Each number is 128 + 32 x the weight over its row's rms, rounded and kept within 0 to 255. Layers, rows and columns count from 0. The size above them is the row's rms in percent of the matrix's.

# layer 6 attention query, 192x192, rms 0.0516, rows 73-144, columns 96-191
size [ 71  61  68  68  74  81  92  99  84  90  71  94 120 102  73  78  78  88 115 141 198 161  76 150 202 117 168  71 128  73  62  69  68  67  87  76  75 228  60  70  74  63  60  87  74  79  70  73  74  65 102  75  87  71  70  72  70  73  58  58  64  65  62  68  68 215  75  72 123 116  70  69]
[[ 80 131  75  52 158 174 121  82 116 101 118 114 133 147  70 107  96 140 117 102 143 119 145  45  97  69 105 119 149 136 147 119 121 121 132 108 129  91 152 147  71 105 119 168 133 143  96  94 124 191 174  67 142 109 188 118 107 116 133 122 128  63  95 117 128  94 158 103 144 108 138 134 100 116 155 156 147 119  58 169 152 173 179  91 149 110 135 154 147 176 145 112 152 139 125 164]
 [137 200 133 136 174  75 116 151 131 151 139 146 163 100 169 110 164 133 116  71  89 127 130 179 121 125 126 156  90 136 104 153 125 109 111 122 131 156  76 121 152 118 154  90 189 136 172 148 191 137  96 135 138  91 142 112 126 117 125 208 196  71 102 114 133  77 122 171  88 118 128 118 149 133 115  56  57 135 109 119 152 116 118 171 228 151 161  95 128 153 105 157  70 107  67  72]
 [124 116 102 136 127 106 123 130 143 103  61 126 122 138 101 135 103 165 115 110 146 138 121 118 126  77 105 212  39 149 131 136 153  88 150 105  92 155 148 118 147 106 121 136  86  89  96 126 100 107 157 108  77 135 134 177 131 103  64  80 152 114 116 122 143 138 121 108  84 178 180 139 171 112 146 130 104 129 103 156 156  78 150 132 144 115 119 116 117 186  95 111  76 165 129  94]
 [166 119 150 107 150  95  75 120  84 149 130 106 155 131 135 125 210 160 165 109 131  76 137 113 132  61 121 153  89  75 185 171 168 124  91 116 137 119 124 129  99 150 149 157 130 136 108 180 222 136  94  99 151 169  83  94 136 126 154 114 131  90 127 149 149  77  95 121 115 153 163 115 160 121 107 109  96 142 149 161 124  71 136 113 130 106 131 114 111 158 136 112  47  87 128 115]
 [180 181 106 111 122  90 103 130 133 131 134 123  98 140  77 171 128 205  99 122  68 154 145 143 170 156 111 125  58 129 175 162 111 124 156 117 139 106 116 120 138 126 120  84 112 139 104  76 146 143 113 115  73 141 143 158 215  91  96 101 132 134 120 192 135 130 197 119 113 146 151 140 179 165 171 134 127 138 122 106 103  97 110 147 156 120 159  83 102 170 198 160  94  97  88 152]
 [144  98 120 135 145 135  71 138 116 143 148 182 122 144 129 112 153 155  76  65  92 141 114 143 165  93  52 136  99 132  96 161 102 100 125 141 124 137 126 123 165  94 153 107 120 109 100 174 138  95  87 146  63 142 155 143 207 121  90 135 106 100 163  94 120 133 116 105 120 125 126 100 160 149 154 163  83 115 116 151 112  87 139 144  85 134 106  86 112 114 178 159  32 127 100 118]
 [ 92 109 100 122  72 160 122 166 142 102 115  91 102 148  90 171 143 129 117 145 138  76 138 132  47 142 139 132 117 182  97 127 186 168 185 155 139 161 131 132 149 105 130 143 142 100 124 172 117 138  87 119 117 164 146  86 108 118 134  58 132 128 135  61 126 138 191  99  83  62 167 112  89 135  90 173 114 146  80  99 143 133 131 118  99 180  92 181 129 131 126 184 176 145 105 113]
 [124 139 142 120 145 143 105  65 162 104 105 118 138 126 118  72 139 126 153 175 141 134  83  98 155 139 103 140 180 104 166 154 123 105 140  62  70 144 139 113 113 158 151 119 127  91 147  70 130 127 107 177 180  95 183 152 153 169 138  45 161 133 140 158 120 149 147 160 145 126 121 104 142 110 144 111 168 133 110 139  59  74 139 134 173 103 115 198 148 137 111 142  84 101 138 200]
 [186 119 138 164  89 107 156 144  97 162 101 167  81 134 142 140 118 118  83 100 131 225  70 120 162 119 151 136 110 108 109 154  80 129  64 119 137  77 126 176 108 156 103 179 134 111 155  73  86 120 166 164 121  53 106 178 116 142 119 185  86 146 126 183 119  84  50 142 150 153 128 146 161 175 170 139 125 127 134 119  84 147 171 125 172 112 101 112 184 103 132  94 104 153 126 199]
 [121  97 178 147 125 121 160  82 108  98 121 164 186 116 126 106 104 136  94 160 191 149 130 109 109 197 195  70 206 172 136  82 171 113  86 113 159 121 112 136 103 187  78 133 134 146 148 148 118 180 177  74 163 138 130 124  64 166 136 109  78 111  98 120 143 142 128 145 155  81 101 120 115 128 110 125 164 130 108  94 138 129 144  87 130 152  71 111 122 118  89 121 231 202 179 126]
 [161 121  83  90 151 122  97 130 114 208 176 114 110 164 160 150 135 153 162 125  71 130 154 154 129 126  93 140 127 137 134 165 141 142 132 110 162 107 130 139 147  90 160 115 133 134 185 171 149  88 137 161 163  61  90 166 139  86 123 214 153 132 132 141 129  90 113 113 114 121 125 185 122 122 136 101 145 105 122 137 126 167 104 122 106 139 173 132 117 124 138 147  31  71 103 131]
 [123 120 189 191 137 164 164  68 151  80 107 161 170  39 139 107 162 138  98  83 184 115 156 166 135 151 176  68 105 100 108 153  97 109 101  99 170 151 132 132 152 162 141 115  97 155 155  77 144 134  77 111  56 180 169  97 113 164 115 125  97 144 133 124  97 151  96 158 108 161 121  82 127 152  96 118 133 153 185 136 124  85 137  90 150 170 124  89 119 113 116 140 208 201 194 130]
 [104 127 104  52 116  92  77 154 173 193 104  50  90 147  75 153 158  99 138 152  45 156 129 112 105  89  65 163  87  69 128 124  97 127 158 159  95 143 142 103 119  56 148  92 128 123 102 129 122  87 137 137 116 127 112 155 183 128  83 121 146 130 115 113 118  95 154 123  83 147 123 156 137  96 165 137  89 116  82 124 148 127 113 111 147 103 153 135 132 135 183 168  28  63  72 151]
 [161 147 165 145 121 190 165 124 157 142  94 185  90 122 177 131 119 161 105  81  99 103 160 157 113 164 112 156 107 136 103 164 107 166 124 132 162  90 120 158  45  95 100 218 119 121 131 144 127 143 165 112  81 130  90 109 149  97 112 181 122 129 123 100 157  80 110 150 112 234 146 129  56 107  89  90  72 146 126  93 176 191 121 146  86 154 112 138 168 106 156 115 119 169 107 113]
 [ 96  85 154 146 160 152 171  71 188 153 100  96 136 117  91 147 118 169 138  74 148  83 149 178 116 135 123 165 128 114  79  95 104 110 179  76 140  45  87 129 107 134 168 163  98 113 104 107 138 139  95 118 113 157 126 108 123  88 142 144 129 124 109  68 115  61  98 131 122 161  98 168  99 120  96 117 120 161  76 136 170  81 147 106 101 154 126  82 165 116  20 114 155 125 139  79]
 [114 157 197 153 123  77 105 123 103 167 164  58 120 152  69  87 136 128 219 136 118  97  99 145  39 143 121 162 149 125  56 117 112 116 182  93 119 133  71  80 122 106 115 125  77 108 185 127 119 138  80 171 139 101 145  68 123 114 114  63 117 101 145 107 120 130 121 135 146 155  92 100  77 138 103 105 126 154  66 111  73 171 170 150 185  62 121 169 129 156 155 141 115 108 157 106]
 [133 112 107  38 161 127  87 175 140  95 144 148 105 172  98 114 157  86 100 140  41 149 157 107 156 149  79 151 108  84 111 105 133 141 116 128 148  90 133 146 128 104 172 124 146 150 118 197 136 127 167 106 111 117  69 111 192 123 160 123  96 139 154 126 136 114 189 144 127  83 120 165  98 138  94 147 131 123 105 100 123 116 124 101  54 122 122 129  93  94 173 127  80  53  40 149]
 [176 126 195  60 114 135 147 107 203  84 104 172 148 195 116 122 114 164 121 122 174 162 141 101 122 150  95 112 146  86  73 128 129 112 106  98 200  99 108 104 156  97 126 137  98 100 157 140 100 147 127 146 149 113 113  91 135 158 165  98 104 144 198 146 132  44 108 191 157 129 104  89  61 105 146 103 113 156  74  54  71  94 101 151 170  99 126 112 143 114 115  96 120  83 115  78]
 [160 100 146 103 176 120 124  97 171 163 148  94 148 154 110 138 141  66 127 142 144 183  61 114  84  99 109 160 117 131  52 167 103 139 100 157  95 142  88 116 128 146  83  64 169  89  96  94 118 114 146  99  85 163 127 126 122 111  59 174  86 107 132 187 107  69 128 115 137 132  68 102 129 109  71  82 126 163 132 146  70  77 186  95 182 105 117 143 108 134 110 106  74 125  67 150]
 [115 166 130 100 200 129 180  77 120 165 158 178 104 191 106  82 122 147 150 134 172 129  71 138 139 143 112  96 155  90 144  87 112  73 154  81 110 165 108  93 127 166 172 111  96 109 131 111 131 109  83 150 125 128 143 136 141 156 144  54 137 118 167 135 134 109 167 141 152  48  84 147 138  89  96 159 127 119  86 143 102  81 129 197 176 111 140 179 134 134  78 141  88  79 133 162]
 [173  78 121 134 122  66 101 155 128 133 136 111 128 155 125 155 134  97 134 132 131  99 158 199  53 112 123 135 103 172  89 169 156 172 172 199 137 100  94 106 167  96 102 130 109 132 118 143 119 140  90  96  72  93 144  99  90 130  81 172 164  47 169 135 126  87  81 121 112 113 135 102  92 110 132 128 107 175  91 138 123 122 155  89 150 127 116 140 114 186  93 126 178 138  65 127]
 [101 126  91 133  62 194 112 169 125 119 117  75 109  55 106 121 129 130 129 167 115 105 127 125 129 144 163 120 119 156 130 124 169 149 126  73 208 192 133 132 157 111 126 127 139 100 159 155  80 110 144 212 167 129 118 133 161  87 156 127 134 167  62  82 139 201  83 128 100 135 170 117 108 156 136 141 153  85 128  91 138 151  94 152 109 163  91 102  86 106 181 159 152 167 150 133]
 [116 161 134 155 165 147 110  76 110 138 123  95 148 202 113  46 103 118 137 129 117 119 141 174 124 117  54 202  75  63  68 100 126 153 105 127 137 149 124 187 103 108 133 138 112 123 139 106 142 164 162 134 155  99 170 178 109 137 191 160 158 128 134 107 135 117 185 120 163 114  89 110 124 174 100 113  83 116  92 174  82 146  86 160 146 103 160 144 114 121 148 113  79 101  99 164]
 [117 149 138 138 163 138 172 116  75 153 112 131 125 124  75 129 125 153 117 145 177 124 122 177 100  98 113  61  90  87  97 146  94  77 183 103  96 129 146 131 153 128 100 112 122 114 109  58 194 105 109 135 109 128 134  44 144 127  86 172 122 131 104 132 120 118 133  83  76 106 148 141 209 148  54 128  85  98  76 179 131 121 157 105 148  88 113 198 140 149  84  96 178 152 148 161]
 [139 155  90 114 123 114 146 145  80 134 165 146  92 136  60 145  85 160 102 217 126  67 113 123  69 121  82 104 145 132 116 117 191 118 154 122  94 137 124 101 162 195 118 117 129 125 197 121 123  81  64 143  99 113 135 107 121 122 113  70 151 138 116 109 111 151 129 133 103  25 146 163 165 159 140 200 106  74  70 128 113 136 135  92 151 111 126 118 118 164 139 150 161 174 142 116]
 [131 145 146 112 150  93  89 114 171 132  91 136 142 164 197 144 151 141 144  44 113 123 172 142 150 115 127 164 133 137 137 148 118 171 131 163  70  64 128 152  54  96 104 155 137 138  43  99 188 176 130  53  93 143 128  99 132 138  88 153 133  79 163 143 131  86 176 111 139 249 152 133 122 105 106  65 110 189 152 142 181 119 161 132 134 150 118 155 171 157 132  86 108 115 116 122]
 [171 101 129 106 144 174  91 131 179 126 122 161 140 147 166 102 126 126 137 131 125 115 120 145 129 156 110 171 149 167 109 169 136 216  91 154 195 105  78  98  96 145 121 150 103 107 170 173  87 121 152 157 121 105 141 189  90 120  95 148 153  53 177 185 103 101  76 167 165 171 121 111  42 105 195 120  80 169 117 105  69 145 119 134 182 154 103 103 114 122 144 162  94 126  77 158]
 [148 138 114 158 209  90  73 152 138 142 102  89 131 136 117 163 133 143 113 149 116 177 166 169 158 105 142 135 124 153  82 127 114  93  93 113  77 116 118 153 184 146  76  60  72 121 171  96 148 110 180 120 163 142 156  85 131 109 143 233 111 143 109 162 171 167 102 124 101 102 115 134 169 173  88 104  85 122 197 162 130  79 182  86 161  96  95 113 102 194 110 108  90 146 150 193]
 [200 146 184 128 136 115 178 135 106  73 105 193 143 149 111 138  62 165 112 112 146 138 187  93 101 154  77 119 125  85  99 146  98 115 102  77 160  62  67 127 101 124  80 177 115  98 156  89 161 140 172 126 149 117 130 109 165 119 107 177  84 170 160 152 122  70  88 152 127 145 126 171 105 152 117 100  82 140  99  60 114 151 118 114 162  68 111 136 186 148 130 110 159 167 116 102]
 [115 137 174 185 103 127 121 159  55 122 140 176 177  92 127 171 152 154 139 107 148 111 116 100 135 182 154 170 158 149 123 108 130 165 182 115 137 136 108 158 136 177 104 149 139 144 115 135 188 142 119 173 210 119 115  91 177  92 163 132 121  85 118 105 142 116 159 185 160 168 111 120  84  75 139  97 150 139 143  94 142  68  68 112 129 147 126 163 143 165 133 127 128 118 137  70]
 [ 97 145 104 154 125 137 147 146  85 181  53 129  73 116 133 121  95 126 119 140 106  98  82 178 165 130 127 119 106 106 151 106  45 110 114  65 140 115 170 148 104 176  81 107  84 103 110  91 112 132 126 180  66 152 185 126 194 104 173  94 143  74  86 157 153 191 123 107 145  93 179  80 179 102 127  98 118 112 146 112 131 120 136 114 152 122 128 120 132 137 136 151 116 167  91  95]
 [112 192  91 175 102 123 123 117 129 120 127 133 156 108  98 110  80 145 129  80 116 133  64 115 131 106 115 221 101 103 159 122 117 132 174 135  77 161 134  81 151 162 125 102 115  78 147 112 163 141 109  64  75 128 100 100  57 126 125  98 167 154 112 148 173 136 138 158 121 110 126 122  77 105  76 121  96 141 141 146  85 181 142 132 154 110 128 162 118 184  99 127 145  79 164 108]
 [162  81  52 131 161 107 162  94 144  81  86 135 113 161 119 139 145 174 116 142 122 126 169 157 154 130 138 156 109  98 102 106 111 126 136 208 100  92 116 149 133  84 117 146 101 189 128 111 126 128 156  87  67 131 141 133 117 128 112 174 135 127  81 130 119 140 111 134 160 123 137 120 145  77 147  72 127  95 114 123 161 165 199 168  32  77 118  90 120  83 149 135 110 134 145 159]
 [ 97 102 117 160 119 102 113 132  93  99 149 158 198  91 144 163 152  90 171  72 128 119  78  87  69 166 148  92 199 140  84 108 142 118 177 160 161 141 121 120 102 159  99 168 170  90 109  99 207 147 172 134 218 133  77  84 106 105 124 143 115  80 125  99 108 129 155 178 221 117 139 146  95  73 125 132 168 137 117  96  93 180 105  92 105 181 103 144 140 173 101 132 196 131 128 128]
 [ 74 134 119 136  67  94 109 158 103 120 112  94 125  70 149 124 139 145  96 132 103 106 163  64 129  65 140 126  76 115 207 160 127 114 115 135  96 108 127 193  87 155 123 110 139 183  83 105 181 171 139  86 165 128 111 122 180 107 162 172 148  99  61  96 107 116 122 116  52 159 159 141 157 127 131 150 125  85 172 149 142  91  78  58  84 164 169 174 120 137 162 133 161 142 138 101]
 [ 87 127 140 124 153 141 110 162 145 191 163 143  75  80 120 189 119  91 161 110 114 100 141 112 125 103  96 118 137 105 186 123 158 122 148  98 159 158 131 180 125 147 135  99 112 127 133 164 194 125 126 110 176 149 151 107 138 116 155 163 175  96  90 126 116 130  95 115 127 164 175 110 139 149 178 100  96 145 187 181 142  69  71 126 196 156 129 120  65 111 136 105 108  78  72 130]
 [158 137 192 144  77 144  99 130 116  72 146 172 105 158 107  90 104 120 152 118 130 106  97 166 143 110 100 140  42 107 131 168  97 131 152 112 113  78 103 145 180 143 206 106 138  93 147 122 114 100  50 134  96 156 117  78 182 151 133  82 140 150 152 158 170 104 146 120  80 143  75  93 152 192  92  91  92 158 150 114 109  92 124 113 123 162 132 105  88  64 159  96 121  80  84 150]
 [114 146 175 152 136 170 173 103 119 117  95 189 117 160 112  89 116 149 157  93 155 108 145 159 127 184 109  82 112  74  99 158  75 124 178  57 169 113  98 114 129 100 115 177  86 112 140 110 175 125 141 193 169 105 143  68 181 139 129 145 112 173 170 143 108 115 108 144  87 143 132 149 103 117 107 113  72 113  49 114 106 160  87 134 168  91  98 208 165  96 113 129 158 119  97 134]
 [152 105 132 126 184 163 117 175 148 165  33 111  49 170 156 115 129 123 170 102 145  75  73  88 143 104  85  97  65 106 101  95 138 120 125 138  45 152 128 110  92 116 123 146 131 110 116 181 134  88 103 130 128 145 145 125 153 131 138 152  89 100 126 115 150 104 131 131 113 136 119 146 132  94 151 112 156 131 123 129 105 110 116 135 107 108  79  89 125  82 144 100 116  88  83 133]
 [171 157 109 143 105 103 135 200 125  52 164 151 122 131  77 104 133  59  96 138 116 176 125 132 118 130 118 113  72 126 111 148 121 105 130 118 171  91 109  73 127 104  92  62 184 154 126  89 130 128 182 130 138  78 141 116 195 146 122 126 154 106 128 137 156 101 102 161 157 136 116  92 143 119 113 112  84 128 104 105 185 140 128  55 111  17 113  92 144 150 171  70 179  70 134 145]
 [101 160 129 114  92 112 118 133 128  90 132 150 195 159 135 160 140 153 170 124 127 192 160  60 149 159 130  97 126 110 215  71  97 132  97  93 116  69 144 143 121 163 139 166 149 100 105 135 127 145 111 103 131 127 102 174 146 162 185 107  78 188 139 148 182 161 167 198 180 120  99 151  90 129 153 140 164 119 193 117 109 131 128 106  89 120 115 101 161 118 151 120 166 127 148 104]
 [127 121 153 136  82  81 156 161  54 101 180 151 133 167 153 125 137 150 138 131 154  72 146 115 102 113 145 139 164 137 150 119  74 110 139 132 151 154 116 162 108 121 108 107 144 132 119  80 137  88 158 158 163 136 113 105 193 172 126 117 164 158 116  99 132  79  46 168 118 166 138  59 145 122 187 113 160 143 146 117 118 152 119 118 147 134 146 140 166 123 103  91 135 215 136 103]
 [132 156 124  65 135  84  75 147 142 141 110  83 141  90 106 107 158  54  93  59  65 172 151  77 128  84  88 156  94 119 138 171 127 144  65 204 101 119  71 114 120 180 180 154 104 148  65 153  87 113  75 108 117 127 169 151 132  80 131  93 106 108 165 178 122 175 134 149 172 129  95 171 138 136 116 134  98 101 163 110 124 106 143 133 159 126 127  85  94 142 173 179  90  88 119 149]
 [112 172 196 166 164 148 141 112 144 132 170 102 127 128 117 120  89 144 135 158 137 170 153 186 109 141 162 188 100  91 172 152  97 105 103 153 175 100 140 110 119 139  69  77 108  85 121 161 160 140 160 118 178 148 155 198 171 108 106 146 120 195 150 115 139 146 173 125 167 148 117 123 159 160 180  98  91 141 129  99 141 134  72 146 139 188 176  70 133 161 139 121 187 155 188 134]
 [153 145  81 153  99 106 190 120 132 103  76 129 141 134 153 193  82 152 123 146 117 127 127 193 173 177 170 116 173  71 135 126  81 113 135  82 127  95 137  99 122 147 157  96  71 131 161  97 136 125 118  85 128 165 115 120  92 124 106 124 120 127 112 160 132 147  93 105 152 153 146 119 117 118 132 142 143 126 174  85 180 137  93 180 126  88 134 111 138 128 148 103 126 153 138 158]
 [174 130 125 139 119 142 133 123 120 145 119 163 133  90 168 132 107 159  55 104 146 168 131 125 163  73  86 153 115  90 161 114  86 133  92 145 118 168 118 146  77  92 133 147 158 153  48  85 129 120 134 102 146 134 146  79 150 119 122 178 129 139 115 109 116  97 116 115 103 226 147 127 174 118  58 123 113 111 167 149 150 158 194 112  95  79 109 119 111 140 136 147 127 153 171 126]
 [ 89 108 100 131 162 135  66 101  98 161 117 100 195  93 190  98 133  65 165 126 118 165 145 143 163 118 114 100 131 158 222  98 161 178 106 163 115 132 156 167 127 132 170 104 131 167  89 108 153 166 151 167 102 121 122 183  65 186 127 105 156  77 148 172 146 100 143 131 128 114  88 161 120  51 124 103 116 143 148 187 128  71 125 147  98 140 138 149 157 175 124 131 127  72 100 125]
 [154 136 153 133 142 169 146 128 131  74 124 193 102 126 147 166 106 133 132 126 183 111 184  95 153 136 124 108 138 113 162 153 121 106 136 106 127 128 120 194 106 104 185 153  87 119 132 133 176 113 113 136 102 106 108  66 158 123 156 159 138 185 103  72 100  79  99 207 122 122 136 142 112 156  56 107  92 128 139  96 159  71 133  89  79 132 113 125 177  88 122  63 134 114 156 130]
 [135 120 120 181  82  74 163 192  95 120 102  75 138 136 116 177 106 144 165  93 124  36 173 130 137 123 118 121 132 118 176 117 141  98 147 125 141 115 107 182 179 117 109 133 134 176 162 106 102 134 137 175 150 125  99 148 128 126 163  93 121 193 101 151 160 204 147 125  77  93 153 137 176 109  99 164 147 128 150 105 133 124 151 134  87 154 177  79 191 162 117 143 186 205 113 128]
 [183 152  99 174 121  61 114 132  99 124 147  89 163 120 120 134 115 145 144 116 100  85 203 123  94 129 125 153  56 142 181 133 134 176 160 175  57  86 135 154  83 118 108 107 134 185  75 124 155 137 136  70 130 109 190  42 134 152 166 157 114 144 160 137 144 150 116 131 144 153 110 112 101 112  83 144 162 131 213 145 122 135 133  45 146  86 137 133 147 185 100 109 111 116 139  96]
 [154  90  93  96  87 124  71 128 146 134  80 114 148 123 143 152 139 141 104 115  95 140 116 126  78 102 136 147  78 151 126 227 134 188 150 139  80 104 109 174  90 122  82 164 128 116 127 100 129 122 106 128 102 110 128 117 157  84  70 147 114 149 151 152 125 136 118 114  48 208 220  99 108 147 150 134  83 119 152 120  85 201 138  76 142 123 140 162 149 120 147 154 144 171 101 135]
 [ 91  95 161 140 101 127 136 115 162 156 151  87 125 148 150 169 111 171 169 133 124 127 155 148 144 105 168 166 128 124 114 156 151 112 134 181 116 131 166  87 110 171 141 114 165 139  95 142 119 102 173 117 152 111 177 116 131 135 162 152 125 123 177 147  91 152 112 131  94 109 163 101 173 123 177 125 154 110  63 182 129 169 153 134 112 190 168 195 136 111  76 130  94 135 106 141]
 [ 61 128 101 102  66 148 161 118 111  66 137 153 200 131 123  81 135 130 168 168 144  95  75  83 131 178 163  80 186 158 111 101 149 203  90 118  91 197 141 181 152 159 118 112 159 128 136 121 107 142  94 130  99 165  69 144  90 128 123 103 168 175  82  93 133 130 183 144 125 153  56 109 104 149 133 102 111 103 102 134 137 124 135 179 109 129 109 114 107 145 137 146 190 156  98  80]
 [136 110 109  40 176 144 213  93 102 107 113  91 117  88  76 112 136  98  75 112 110  86 116  80 178  55  86  97 127 101  78 135  85 153 138 126  92 175 101 120  91 105 115 231 135 167  96 103  84 148 149  93 134  99 119 130  80 141 177 140 136 118 113 105  85 131 149 140 131 213 135 165  84 105 155  96 143  72 114 131 125 199 128 146 149  88  93  89  65 111 168  94  81 178 171 155]
 [119 172 144  92  96 124  86 120  76 182  96  63 124  99 127 165 158 167 148 168 139 139  86 125 142 104 107 156 139 116 113 142 123 107 113 146 126  65 183 149 130 171 152 125 122 157 137  97 135 101 101 110 169  91 113 176 128 142 157 147 103 162 173 157 125 136 177 143 143  92  58 162 198 134 141 161 173  81 186 166 121 187 141 145 171 145 131 102 162 126 170 130 139 173 185 163]
 [130  71 137 108 155 131 127  60 111 112 117 143 128 144 157  76 203  78 193 121 157 126 105 149 204 139 187 117 104  87 200 154  61 102 120 133 120  77 133 122 102  62 104 131 150 100  59 112 167 134 120 114 112 137 189 107 100 110 111 152 147 123 204 166 164  96 126 153 164 145 113 150 126  74 172 107 122 121 139 118  44 111 135  75 133  84 105 158 156 176  97 158 142 128 115 189]
 [133 120 102 145 143 127 105 129 134 110 148 138 114 143 196 167 155 130 192 120  98 126 127 139 147 109 185 140 155 142 158 148 153 180 143 134 188 139 145 135 107 154 164 162 107 164 116 141 166 197  99  83 123 130 122 171 150  89 139 133 139 186 159 179 131  80 149 156 141 140 137 101 186 175 122 133 162 172 161 141 172 123 146 135 121  97 102 143  95 145  59  87  85 172 156  77]
 [126 115  56 127 129 140 102  93 176  97 160 142 116 161  72 122 136 116 130 119 135 131 192 138 128  92 112 167 155  95  81 118 138 111 140 158 117 152 139 152 121 179 119 148 160 145 102 140  86 184 103  95 167 105 161 162 101  82 185 121 116 169 142 166 130 109 157 170 140 162 122 105 125 152 101  94 122 154  80 102 160 113 175 157  81  74 164 144 130 136 117 107 117 156  47 125]
 [119 136 117 118 180 151 116 138 131 148 111 171 127 113 128  93 118 124 164 133  99 126 140 164 184 115  91 156 145 183  94 103  82  83  69 130 157 163 121  93 170 175 188 151 125 155 127 172 155 165 215 109 135 114 120 131 102 100  93 178  91  64  99 166 102 102  93 158 156 133 160 102 107 126 145 122 110 117 143 167 167 110 125 182 134 169  77 104 145 138 133  86 115 190 178 113]
 [116 159  55 203 139 166 121 135 217  85 110 134 126 120  79 130 141 126 105  95 158 117 125 167  38 132 167 134 108 156 145 143 123 119 157 136  81 150  95 153 116 162 114  90 109 183 106 169 100 122  73 128 141 141 142 137 170 177 178  98 177 144 152  98  94 130 162 122 113 140  63  79 134 104 141  80 199 145  91  80 135 115  93 100  54 142 138 107 136 133 147 151 145 152 107 115]
 [162  86 147  84 104 140 138  28 113 173 172 144 125 156 125 135 162  44 115  63 131 192 173 125 150  92  70 161 144 175 151 127 121 157 166 162 166 141 152 115 133 148 108 170 103 134  91  89 107 177 100  94 114  86 162 127  88  82 108 134 136  88  99 192 150 150  61  67 159 120 135 154 158 152 128 133 136 158 113  75 155 119 105 197 142 146 106 154  86  87 117 132 101 135 123  78]
 [106 121 109 104 168  99  87  98 160 128  91 144 141 120 164 141 107 123 170 158  70  63  93 104 103 123 152 125 143 146 156 109 133  91 119 138 139  89 126 134 184 157 122  82 140 104 113 112 156 153 120 188 151 163 190 107  93 133 137  89 140 133  95  84 120 134  94 172 114 188 162 117  80  99 127  93 167 157 109 153 149  92 132 164 134 136  96  97 158 131 142 107 125 160 158 179]
 [126 133 118 186 157 147 127 182 137  88 107 128 157  79 142 135  87 148  52 167 154 147 151  93  98 110 171  55 110 124 141  86 106  85  99  72 120 175 154 154 197 137  96 108  81 118 149 101 158 124 147 117 122 159  87 119 140 123 178 137 111 119  99  56  95 205 184 158 125  83  98 175 149 138  39 115 143 130 119 203 142 111 118 142 106 119 122 124 119 142  71 140 137 127 194 107]
 [131 147 175 137 137 127  76  86  83 123 135 133 119 179 164  80 123 125 137  94 107 108 168 164 128 123  93 131  81 129 160 107 144 175 130 163 146  79 123  59 103 128 140 118 148  38 126  92 118 117 112 102 128 153 126  75 132 107 132 212 150 120 140 118 134 104 106 142 134 187 136 127 130 138 119 153  75  87 193 156 116  94 188 101 164 137 143  59 136 177 127 129 132 144  95 168]
 [ 72 130 103  82 167 143 124 118 135 141 161  95 135 104 171 118 107 114 176  67 165  96 122 212 118 122 174  97 129 138 150  88  88  55 112  65 110 128 111 109 176 106 138 164 192 126  88 150 151 138 121  61 109 173 110 125 106  84 120 175 120 136  65 125 149 122 146 130 134 118 135 186 130 106 133 134 144  89 121 131  82 139 162 148 143 185 161 109 132 106 154 128 161 119 166 145]
 [122 182 165  89 102  99 120  83 134 165 111 128 114 137 158 102 176 144 150 114 123 137 156 164 143 147  90 124 179 118 210 112 158 150 139 143 130  37 197 102  85 128 164 141 172 117 115  79 116 107 135 151 122  87 124 116 147 192 155 124 166 103 149 118 125 122 142 173 160 220 143 122 148  96 168 139 116 121  89  98 163  77 132  81 163  94  94  60 195  94 137 116 131 120 159 152]
 [149 184 156 114 123 133 122 109 120 138 151 147 140 174  93 126  99 137  90  91 135 136 120 138 171 105 144 144  64 117 104  89  94 171 117 149 141 111 134 125  71  49 131 134 177 136 121 100  98 147 151 141  90 126  82 138 167 119  83 126 146 127 132 132 124  73 136  78  88  98 104 127 132 132 108 128  88 126 166  83 116 162 154 137 144 159 184 163 139 121 186 123  56 101  53 159]
 [133 107 160 147 134 126 122  65  71 164  92 103 111 170 132 160 109 109 145  93  78 160 126 140 205 144  79 169 113 153 165 159 101 151 159  85 141 122 160  91 116 148  74 157  83 173 135 110 128  92  79 160  95  81  94  95 119  78  71 144 174  97 129 179 121 175 100  84  93 122 117 163 157 143  98 120 107 132 163 176 138  98 112 119 130 158 141 112  93 201 102 164 161 145 142  77]
 [ 90 146  80 135 115 176 156 124  96 125 144 162  99 120  73 121  96 160 123 186 129  54 120 146 148 134 115  82 151 123 158  95 139  99 149  68 158 184 107 104 161 171 143 147  85 153 184 158 134  99  83 173 146 135 111 125 118 124 172  60 173 158  94 112 119 183 137 140 112   0 135 184 145 123 147 197 127  67 100 141 109 161  78 156 102 151 133 145  99 103 147 176 154 126 154 132]
 [134 104 117 142 120 193 177 165 118 104 137 104 127 107  43 124  94 114 136 188 140 116  71 123  65 127 110 107 104 141  44 187 147 121 157 120 169 200  86 115 161 133 120 139 103  79 182 131 116  74 140 152 130 141 129 101 162  86 102 154 104 179 117 138 108 138  89 117 117  47 147  97  90 168 116 150  78  94  88 104  47 197 133  92 144 111  84 129 104 109 142 152 163 179 110 146]
 [144  83 175  86 177 165 203 138 197  80 108 110  92 143 135 134 115 150 114 121 127 116 113 150 117 176 138  94 142 136 114  95 126  83 101 154 158 112  86 143 142  88 155  62 144 148 120 160 148 101  96 102 151 206 145 139 182 152 125 135  91 154 122 103 125  71 113 142 105 155  95 132 126 102 162 131  97 114  94  73 136 123 109 150 119 190 100  42 108 147 126 120 193 140 151 169]
 [ 58 150 198 118 104 106 136  68 110 103 163 113 102 138 125  80  86 130 104 149 167 157 131 178 199 154 137 173  91 124 163 115  95 151 156  98 153 168 104 134  97  82 147 106 124 157  71  92 188 174 134 112 101 110 140  84 181  78 111 100  85 156 168 111 114 176  88 118  60  79 104 109 117 145 147 186  84  97 130 119 125 119 144 176 139 132 146 111  89 124 190 148 109 127 154 158]]